python train.py --num_hidden_layers=14 --vocab_size=512 --rope_theta=10000.0 --parallel_block=false --init_std_qkv=0.0441 --init_std_o=0.0 --learning_rate=0.0023 --lr_mult_up=1.06 --beta1=0.95 --decay_fraction=1.0 --decay_shape="linear" --batch_tokens=16384 --doc_mask=true --dataset="wikipedia_en"
Each number is 128 + 32 x the weight over its row's rms, rounded and kept within 0 to 255. Layers, rows and columns count from 0. Numbers have three digits each. The size before them is the row's rms in percent of the matrix's.

# o: layer 11 attention output (transposed), 128x128, rms 0.0984, rows 1-4,33-36,65-68,96-100, columns 0-127
# v: layer 11 attention value, 32x128, rms 0.139, rows 1-4, columns 0-127
o96 111:064119172126124104127141155095112102119113163115169154103127070116047122158178141048158077152127107096120147177149106154182155181080147164060086152159084151112155073174093084150142057119104133086111098114105155082098160107167106115139130103087105108161109062117107122174136146132139115164108091130164045125117143142151130131124180141137141153179125132138091097133159125157076149134140
v1 105:079162141131140157161194135111071180131114082126139130096202158140129124096166066127148131094129163092171163099135159128196131157112081127111114109122130096136121213092073095112159071141148112135148126104144135108194091118163120193132129104131141112117143130092123050169145117104150149168128134173104161107142123107135152113173179156115163067136167164117103056151156154127143171074075
o1 095:157061150225146144126116148103084087153139111133168138076141087143205101132123157097182106120113132104124189070154142147189128083091091103098122092090159085083085117123137134108096166109110128093093147164120101125068091114151122189144174083135129114070133107122151087100087151106144126115155135116151150115131142166200102094132120107140097148128036130137118145089149093135160069141142
o33 107:083142094075199085133105127080102122170117160098091069159076109155095110035112132188136093145068159152155141151102141110113098131115149128135110125145081106154177131113050127151173136120135114119180139209134143158122163156166074123116098102093164107135152154120176113086089127129122100144116113111121131135148142106097170141146118108129160044123157080134189087102123115118090192143090
o65 096:175098039074142138170113081142148158123152136115159122125140151120115121084068173184086086150099091117082125105121093127173159107142189075128170100102119063114085172130127156176188129089180138097141177096108155096149138113119119142112084124158143189151089162121132139104084112127095122132069178097155158088135100125115148116076077133109135109057162135076139104120107181121094147130135
o97 101:135123128090077128140136096112084162104164072135116125151119083144106104114118149160176129092022165166153098171116131146142086145114151103100162134141064038162129093141118160175107108088109109126147166136147160140128145069070156130136108116127124133168152060176137080109099123124131145151079082135121081143112157091111164106104076073118155080119207096112149116081079177104120133148112
v2 101:092127126140110132151121096144146086097192099166129068107126127157117099098117123135112145100100116048164106105140101154084141147119130097083102154147174178141129087145136158166103132152119168192158167170178190163119131114151184159157107152081136102162093140166104144071117138103078143170094129125158106143077056213183126135165177079117067066112148108151106145123124139126122077111118
o2 090:092104119086100072159141154084080098133137122109082110098107096124123108137117162135138076151134140108126136123144159203094125154133142150177155106121125134161123141125094107114144233110142131087186152121123162170099103143124097091161143102092102091146107189102151121127157094085027080150195126144162124154082124139102195180155156071146073129107181094180128112126079141157156101121133
o34 115:088087067176122142121102172110155086098169193187207140126163130137110118090132123107133155124113140122112135155107119148101129098135121111099163169087147148109167124096141183174106091164133180171061124123124062059140150141138099106129191097119144168104205141159149129120119123170135125132119160143055121129131118140144150170207180110200110133149143134070112087105116107101122109078155
o66 097:176159126159106103138157083142100171077103064099153186113076100144167148191131120157097081148167141110153114118104124170129129075079107135108131169106135050185074067175155146155157092116156124135080121182138131111153146169146141111123129121112190146106108117151132095164136129119135098130085187137140195163153113100165157148138169147199078165098098095106136142153154138082083100103157
o98 100:117115162186129166114091166142168077120129194191157114160121146155092208071140074091155116105138113163138172125155122117115131126113075144112156148156134150109071116115128130160156074120094118141092062133121103152201091138157165104136112121090075127075202164165116144105118136118186165146107070202094129117106130125140153099152141172126113148138102145140105112177083125127108137046127
v3 108:118063164134147137103166108107116140162179100120198112115107093153167187138083146112122146124140127157112141124141077148143089148069091116158128162166205146129052103169193089073126127141137066109140148107134107097174121107111097142066177133075120114116146083085121103131100106222115118122161123173134141132104117119119141125072182129098123092099162150128088165137123178163185141131082
o3 099:091136100036074156117148130098121088180149139165201126073112167082145110145150074151141098105051162162083176114159165145159191096142118132133127148108106140124139164155119132145210123139081134179096169159154135083126130183129116088157102133082058128150144145135110111099123143110133156134096159141118111127157107115120147071166101129129117124131121037124095134152137092158102101055120
o35 120:135117146088101102103137104120109137117132098087097045159148066157109071125071114159069138093137160130157148119116091156138118186137129173135081155122151087088097093101199202112135185082142154084152133144122094158083084091189122118127105070105135112111116098135107116098095141101095177151147158091159114123181165134114089134090181105138131088116161134150122145124067154098085087180166
o67 097:132082121079098164180123155127085141054130087090115154155148108177056155108144164075153164117174117135164117172086062159129108150127089102117145190122163123115104098144135104160066112136207133084111102130104131105118138075149097150146101076056123156095151141174157095131158097176159120158172113118137169152111116120123150168143131193135102133170149198161152074100130094116125128150117
o99 103:151190130109117065077152098110194101040133113124078133135108129177137119142115119175132161131095121120179135127086054128173068090115145155130117125146097124107131129078152164108162145100142121114153130136141028121113079122206124072170108132127166114091117135179114139196113101171133123115128169106107129180142119132127126136069185164135107128099152174145127140138189159133097137132190
v4 096:064102099132141145092106173155104159090122121124079122150121108187140094153089119113122177145133100074107103111116144158137181146155110183144135069128115087158068131184117111150090083050119171148144165114093145191104153025106102118098137101150129135089042085126104102076127167100087129135091154133113097147108106090096122163141127099106131110185102102156144107160120121128187133099162
o4 086:153057075138138140128145121085148088153106128087136142057068073129157116155052111119087111118109117134127109139194113147080119124128138105079119138160090151152126145150113195147182155123079084181102110016148129156147135115128153092063193174129121117108140161104108191129149150107167124139148109147123139105131156157131154093202107175128115120113155107172110151141105102112089135153082
o36 093:100130136122210126064112168144082142143162165179117133140090181145114185077113109092079161184142126175111092094126084159100129109094154122143136100141104158171088179157107142132118117167166126107167098099121178142136157140186088100160137107094114139142141101155127160158204125065105172128117126091138168170095136116176162167057097136112133171166165125078143120143152131074192145132116
o68 099:132102126232035124158120161110176085144159138078109171055145134167135078135099136128143137167143083096146082158101139088146143146138140175131098155166142155153132140122106134172131135132109061124105161201124078120114140105130144180129128086084116152171099158103153088124136106165133099140142103070146102150171156137100171132149165117172128116115157147096101112150209132111051148163159
o100 112:128153177163137086108145105159169086091114117193150081126166121102131139126152108120114110160125139181122127089138206110170146096144139086112156147235143133149113116192096134122135105126148203081151050201140160083125127142150141104136059138117128136176152101077108135131132115108132054163135142052140134104128173123090135161144077115136139142075126110125138126101171113114099127110190